config.yaml
positions: "rope"
rope_fraction: 1.0
tie_word_embeddings: false
extras: ["capped logits"]
init: "uniform"
init_std_o: 0.00955
init_std_down: 0.00675
init_out_by_depth: true
beta1: 0.9
max_grad_norm: 1.0
decay_fraction: 1.0
final_lr_fraction: 0.1
Each number is 200 + 30 x the weight over the matrix's rms, rounded and kept within 0 to 999. Layers, rows and columns count from 0.

# layer 6 attention query, 128x96, rms 0.0978, rows 34-67, columns 0-95
167,215,223,288,195,252,158,211,206,186,206,220,179,214,179,182,246,153,205,196,218,166,197,215,198,258,191,179,174,234,211,269,231,185,189,140,267,197,167,206,197,181,231,225,258,223,180,142,224,212,183,212,201,211,207,201,185,183,192,169,187,197,193,206,230,199,225,242,202,205,206,192,212,220,201,213,192,170,197,234,213,206,258,236,202,110,240,156,182,222,183,184,191,223,192,251
242,183,187,117,186,204,234,216,201,246,170,201,181,208,210,238,153,248,204,189,182,227,195,232,156,182,223,188,224,199,178,157,151,223,242,217,164,222,240,236,229,214,179,193,168,224,232,237,206,168,230,185,193,194,210,209,187,186,227,222,205,174,214,198,138,224,207,165,170,201,219,212,188,160,216,196,206,206,196,177,181,233,141,167,201,254,149,285,206,218,188,199,237,174,190,155
270,170,166,114,223,171,238,188,172,195,177,179,203,198,258,211,174,233,226,244,158,215,162,209,160,175,202,188,235,188,196,227,148,249,247,222,168,209,233,228,227,215,150,177,190,226,237,168,179,187,221,175,221,200,200,200,186,234,211,233,212,178,229,198,159,210,210,173,189,171,224,227,200,208,183,183,196,225,177,177,222,214,161,184,182,241,139,264,193,226,220,202,235,180,201,192
185,191,199,190,216,169,251,198,211,195,167,218,170,178,240,177,140,237,190,211,186,238,209,199,190,195,232,223,229,228,228,163,227,178,188,260,185,191,245,172,217,236,186,165,154,195,246,194,232,200,206,235,220,168,234,222,207,208,223,229,184,236,190,193,169,205,163,175,244,204,168,230,186,175,231,218,202,224,218,177,198,182,176,168,174,292,201,205,264,196,268,182,225,165,235,165
160,195,194,254,201,198,189,217,227,178,222,186,208,227,202,182,218,138,245,206,244,143,220,267,195,186,203,251,221,153,182,179,253,189,246,236,212,222,188,185,179,190,241,177,273,205,176,218,231,195,161,194,209,239,194,201,209,198,246,146,213,239,180,177,202,171,188,215,226,204,210,208,173,243,169,177,181,180,171,205,189,232,282,253,208,110,220,151,171,192,229,153,188,184,188,238
196,177,213,285,168,221,146,195,243,179,261,149,168,219,233,202,258,165,242,175,233,198,197,146,243,209,138,237,149,163,215,188,234,182,185,179,273,179,154,184,168,177,156,198,249,205,135,239,223,178,179,144,193,201,224,201,263,193,209,187,206,199,155,215,226,165,197,269,176,266,212,241,171,204,237,183,270,160,181,225,162,261,239,198,273,119,214,169,195,229,210,250,191,205,213,249
229,160,177,146,220,191,232,152,170,254,161,223,212,219,196,166,213,216,167,243,180,229,203,236,172,194,254,199,248,195,253,184,206,196,152,201,173,181,268,220,224,238,237,224,158,185,199,237,167,168,186,208,248,137,205,221,236,189,207,208,256,171,191,165,175,213,196,147,157,170,183,209,225,180,200,188,190,193,231,198,199,171,157,156,180,286,184,255,179,179,182,201,226,199,188,144
249,207,192,178,209,177,198,157,199,158,200,161,205,249,212,205,235,217,193,217,207,215,197,182,201,187,165,160,183,192,275,186,246,176,206,183,192,203,160,202,145,214,245,188,205,189,182,153,241,249,211,213,187,208,183,181,274,156,162,222,162,202,185,218,218,251,164,257,206,174,197,218,170,216,190,224,211,156,160,228,220,258,141,200,180,186,220,231,248,169,244,182,171,232,200,216
240,205,172,164,213,172,202,160,177,219,211,231,203,206,193,190,131,245,216,224,181,222,157,189,214,164,154,241,224,183,246,187,200,224,177,148,155,188,243,215,193,165,227,188,224,181,108,180,172,183,219,149,209,203,227,146,251,202,217,209,205,220,215,246,190,137,215,218,238,187,223,184,223,181,192,216,233,207,200,192,239,230,231,180,232,200,159,196,244,214,205,273,236,238,193,192
195,184,226,197,162,157,245,242,223,165,212,236,201,214,177,174,170,165,199,168,261,215,186,193,140,219,165,179,192,237,231,169,185,175,253,206,198,187,213,214,231,171,213,226,176,206,222,220,237,206,184,148,185,222,222,158,219,198,132,201,190,195,182,218,200,211,212,185,144,174,233,213,212,178,180,197,228,201,187,244,173,196,151,225,195,189,181,181,215,193,245,236,109,223,134,173
221,204,183,187,249,208,209,184,191,253,179,161,184,177,237,241,220,186,239,172,131,213,174,190,240,186,209,176,201,177,142,199,188,257,197,228,147,293,239,218,182,148,195,243,231,233,199,173,187,185,187,252,225,242,177,263,228,244,154,227,213,211,226,214,215,202,211,237,174,215,173,226,190,222,208,206,235,149,163,191,171,161,195,189,173,203,195,209,193,214,176,216,219,135,221,223
244,173,190,151,176,250,206,183,165,194,226,117,178,225,227,195,156,207,190,227,175,222,188,209,230,196,190,225,218,171,171,222,135,153,216,218,174,213,225,221,197,233,148,181,153,186,144,156,198,238,206,237,239,215,230,166,244,232,193,226,208,201,261,200,209,231,240,200,147,141,210,167,185,213,205,195,256,203,223,225,234,181,157,190,258,222,185,178,189,223,183,229,231,201,226,162
144,192,232,191,224,218,198,267,201,159,174,186,196,207,141,204,203,193,212,196,198,151,119,185,233,289,191,156,182,256,197,201,203,155,179,215,239,202,197,239,169,204,207,222,231,218,227,133,211,242,199,235,202,227,212,201,176,208,216,203,215,252,179,202,212,195,194,179,228,226,218,224,183,188,226,182,252,205,200,182,190,204,202,164,224,187,135,213,180,147,206,136,190,178,201,151
172,135,221,221,106,224,195,248,191,200,163,200,263,165,204,204,174,173,263,195,187,179,222,159,208,192,193,191,190,207,147,101,251,201,220,220,193,249,197,221,176,194,255,190,221,207,228,197,203,256,268,186,276,221,128,197,163,216,184,187,190,227,205,189,206,214,180,206,213,206,189,209,153,171,236,204,162,176,199,158,252,175,182,250,204,165,221,174,182,174,203,155,164,194,208,223
171,216,197,170,215,192,235,213,179,220,200,236,246,208,177,180,205,208,157,238,201,198,237,219,244,198,209,202,200,191,224,150,198,102,182,212,188,217,186,197,192,218,220,157,164,198,230,252,128,240,237,253,241,203,187,159,150,222,176,184,221,236,177,179,177,197,165,168,227,191,182,202,190,184,172,189,191,177,234,183,228,167,213,208,192,234,238,195,224,178,225,188,177,204,237,165
247,199,207,247,193,227,186,188,241,202,227,160,158,207,248,220,219,189,207,169,178,183,159,215,157,203,193,222,200,213,182,258,196,272,206,166,226,209,191,229,229,172,177,225,253,197,169,133,257,160,185,166,180,201,224,236,246,193,220,183,170,167,227,210,214,188,228,264,163,197,229,194,210,216,206,190,226,205,195,244,183,236,194,212,197,138,177,216,178,259,171,225,206,207,185,244
223,210,206,235,142,238,161,193,222,171,199,139,190,208,188,194,202,222,221,157,177,220,192,162,177,212,159,225,218,229,216,243,199,243,234,222,217,224,218,190,186,176,216,246,247,213,183,187,245,144,195,158,175,181,229,197,226,198,230,207,157,165,217,198,191,194,228,250,160,222,195,209,180,218,189,188,217,206,169,236,204,228,215,224,182,158,187,195,185,229,197,235,209,193,148,209
175,201,182,158,226,169,211,241,178,175,169,190,189,186,213,229,187,182,226,204,201,183,194,242,202,202,249,202,240,200,193,210,183,163,225,190,179,199,217,196,228,244,171,211,197,198,226,186,192,234,241,211,187,195,186,179,171,221,169,230,204,258,197,189,190,263,209,143,229,191,186,210,157,193,212,187,165,199,215,133,236,191,191,189,212,237,209,202,233,172,217,185,208,200,208,160
180,194,186,121,246,182,204,165,182,270,194,218,187,202,207,181,193,242,161,274,189,212,200,234,210,191,250,185,222,201,209,217,207,170,187,218,167,219,202,194,206,232,188,215,133,170,233,224,200,224,196,230,235,167,240,218,172,200,147,242,212,179,227,219,160,212,197,120,205,165,188,185,188,160,218,219,177,217,240,207,185,149,167,160,213,269,214,229,219,215,204,160,197,212,175,160
144,242,204,261,154,213,182,217,242,149,243,200,218,155,150,204,269,156,168,145,241,192,221,182,239,243,176,193,167,210,194,243,214,167,185,185,239,226,170,179,180,227,198,189,246,223,166,168,204,227,176,229,196,209,195,209,166,209,219,185,218,272,180,162,240,222,190,196,249,198,196,230,179,209,173,158,217,206,180,210,196,158,284,245,211,160,237,135,223,174,219,181,135,184,258,195
250,217,177,212,211,215,234,191,215,167,236,174,129,232,196,217,179,225,197,209,150,220,154,232,169,210,200,223,239,220,242,202,184,183,188,191,189,222,212,249,192,185,203,203,204,186,216,122,200,187,198,138,249,202,205,264,207,168,220,205,190,175,244,176,174,196,210,223,184,178,198,177,220,199,186,187,233,185,211,171,164,235,171,212,210,231,165,198,211,179,210,226,247,195,176,210
251,199,195,141,201,166,213,179,186,219,158,241,172,236,181,193,161,228,218,225,182,224,173,251,171,199,241,193,238,179,237,192,177,217,208,206,200,174,216,230,234,187,178,190,180,164,167,209,224,166,246,169,210,160,204,187,240,209,220,249,205,155,202,203,167,218,194,147,192,134,242,186,277,183,154,224,179,205,182,175,236,227,158,178,205,254,143,255,180,230,171,206,210,230,150,162
191,165,196,236,201,175,160,212,179,185,221,229,185,219,222,180,188,227,204,224,169,216,165,195,256,170,205,234,167,147,214,181,214,179,127,172,214,197,180,193,207,145,193,237,215,224,169,239,210,215,204,181,182,216,199,224,227,204,217,199,247,239,229,248,192,128,172,197,128,212,201,202,165,185,154,195,200,239,193,168,221,208,196,222,219,202,190,208,167,218,196,205,194,214,209,203
243,199,182,187,132,207,217,172,145,212,227,194,219,212,211,187,189,180,215,192,157,190,285,194,175,181,225,198,199,214,196,163,175,202,214,185,155,210,201,210,246,191,219,190,190,234,175,220,185,178,240,178,226,201,192,178,249,213,196,176,238,190,228,164,167,187,238,190,175,169,187,160,201,215,167,205,209,235,167,186,228,207,178,209,192,223,181,224,212,231,204,204,230,198,208,200
213,173,211,193,183,231,158,203,223,248,213,257,224,207,222,203,169,188,240,158,243,212,204,152,214,224,171,192,202,239,196,219,182,159,201,189,189,166,209,190,208,180,187,199,211,209,171,256,219,165,207,248,215,172,233,193,165,214,176,205,230,212,166,156,193,199,224,192,219,225,269,203,189,164,216,229,155,212,219,184,198,170,200,201,181,210,177,214,187,204,256,202,174,178,219,198
198,204,144,210,192,229,153,197,185,194,216,216,268,166,183,188,234,188,218,195,211,237,248,118,194,125,191,150,155,212,216,161,180,213,217,224,182,215,202,218,203,158,213,176,188,249,189,256,128,187,212,216,168,287,138,163,217,221,191,200,200,194,233,217,218,171,185,213,231,208,211,200,216,213,192,183,212,221,142,150,198,255,174,229,197,204,233,214,219,157,210,242,214,145,231,224
248,267,197,165,201,212,216,224,199,207,183,219,216,229,189,215,172,198,263,189,132,216,213,169,160,193,190,203,243,185,203,207,151,166,188,255,199,207,213,222,191,228,155,189,219,242,191,249,194,178,223,212,179,206,183,173,217,225,228,198,184,161,205,182,172,178,177,175,169,187,206,210,213,210,168,185,249,249,173,207,176,204,212,216,226,203,131,268,233,179,229,247,185,180,204,144
216,239,247,164,181,231,263,229,221,182,159,217,196,224,204,210,148,153,189,186,198,213,221,231,181,172,170,217,214,171,201,241,192,209,197,261,161,201,234,222,231,156,174,194,214,210,212,197,176,190,208,206,174,220,154,169,222,204,143,181,183,200,232,185,215,233,186,220,183,223,209,223,212,202,211,202,176,180,198,190,164,249,166,172,185,196,168,186,217,160,141,209,203,181,163,211
245,236,209,210,192,228,222,209,185,193,199,160,229,156,170,213,181,195,268,241,148,274,236,168,244,177,199,204,179,177,188,186,237,128,243,247,205,278,205,196,190,153,193,185,171,178,204,209,194,219,209,222,205,238,201,215,220,207,142,220,223,168,215,163,208,188,183,188,221,238,209,178,180,231,192,196,210,198,224,191,179,131,177,212,226,238,172,243,235,214,251,178,207,177,165,207
216,183,193,185,212,151,189,208,164,173,226,213,193,217,239,272,205,185,238,157,235,216,186,204,163,142,190,192,178,180,187,185,207,217,208,251,203,168,191,192,207,248,248,201,208,195,195,259,151,184,209,212,187,179,166,211,133,246,192,224,243,256,246,200,243,210,213,161,216,184,218,213,214,199,199,129,218,221,171,185,208,168,204,244,209,249,178,221,230,157,277,271,279,234,216,182
177,148,238,202,202,230,187,183,200,226,177,193,204,197,210,209,210,194,220,207,177,225,185,226,183,199,202,172,225,220,152,197,186,214,178,224,189,200,209,205,215,212,204,199,213,213,224,180,194,195,219,200,211,222,213,235,250,207,211,191,184,142,198,188,177,201,177,190,215,192,229,205,177,202,234,207,196,192,211,190,160,244,204,227,200,204,201,202,206,216,213,211,188,169,192,208
189,255,181,198,237,201,174,206,183,191,201,221,206,199,194,230,183,248,207,196,214,202,216,207,216,210,219,179,175,170,222,218,171,210,224,195,196,188,188,182,201,208,155,219,212,189,186,210,205,207,206,209,214,215,196,187,202,213,181,207,237,215,183,193,194,192,196,211,194,225,166,214,213,217,203,234,189,231,172,204,240,176,205,152,168,198,226,203,206,198,186,193,217,229,195,203
226,231,158,183,251,255,176,179,166,183,184,177,197,200,182,245,233,245,176,230,194,219,209,174,206,218,198,189,176,153,188,226,200,202,232,198,156,186,159,166,141,152,144,170,200,254,162,202,242,220,195,198,206,193,193,161,185,194,179,224,229,201,217,173,166,225,208,191,197,204,173,196,175,205,190,230,227,212,210,214,219,251,169,127,208,223,195,233,290,226,145,228,218,169,213,197
200,184,198,202,243,211,177,156,223,184,206,187,174,213,197,194,205,240,210,215,211,223,164,171,221,221,166,201,154,176,191,215,209,149,221,217,179,199,198,186,165,188,165,188,197,223,175,196,250,191,215,213,198,228,194,194,180,171,187,213,147,223,233,234,214,265,195,185,184,168,191,225,192,209,217,236,228,200,202,192,178,203,202,184,253,207,183,194,236,189,177,229,180,205,228,192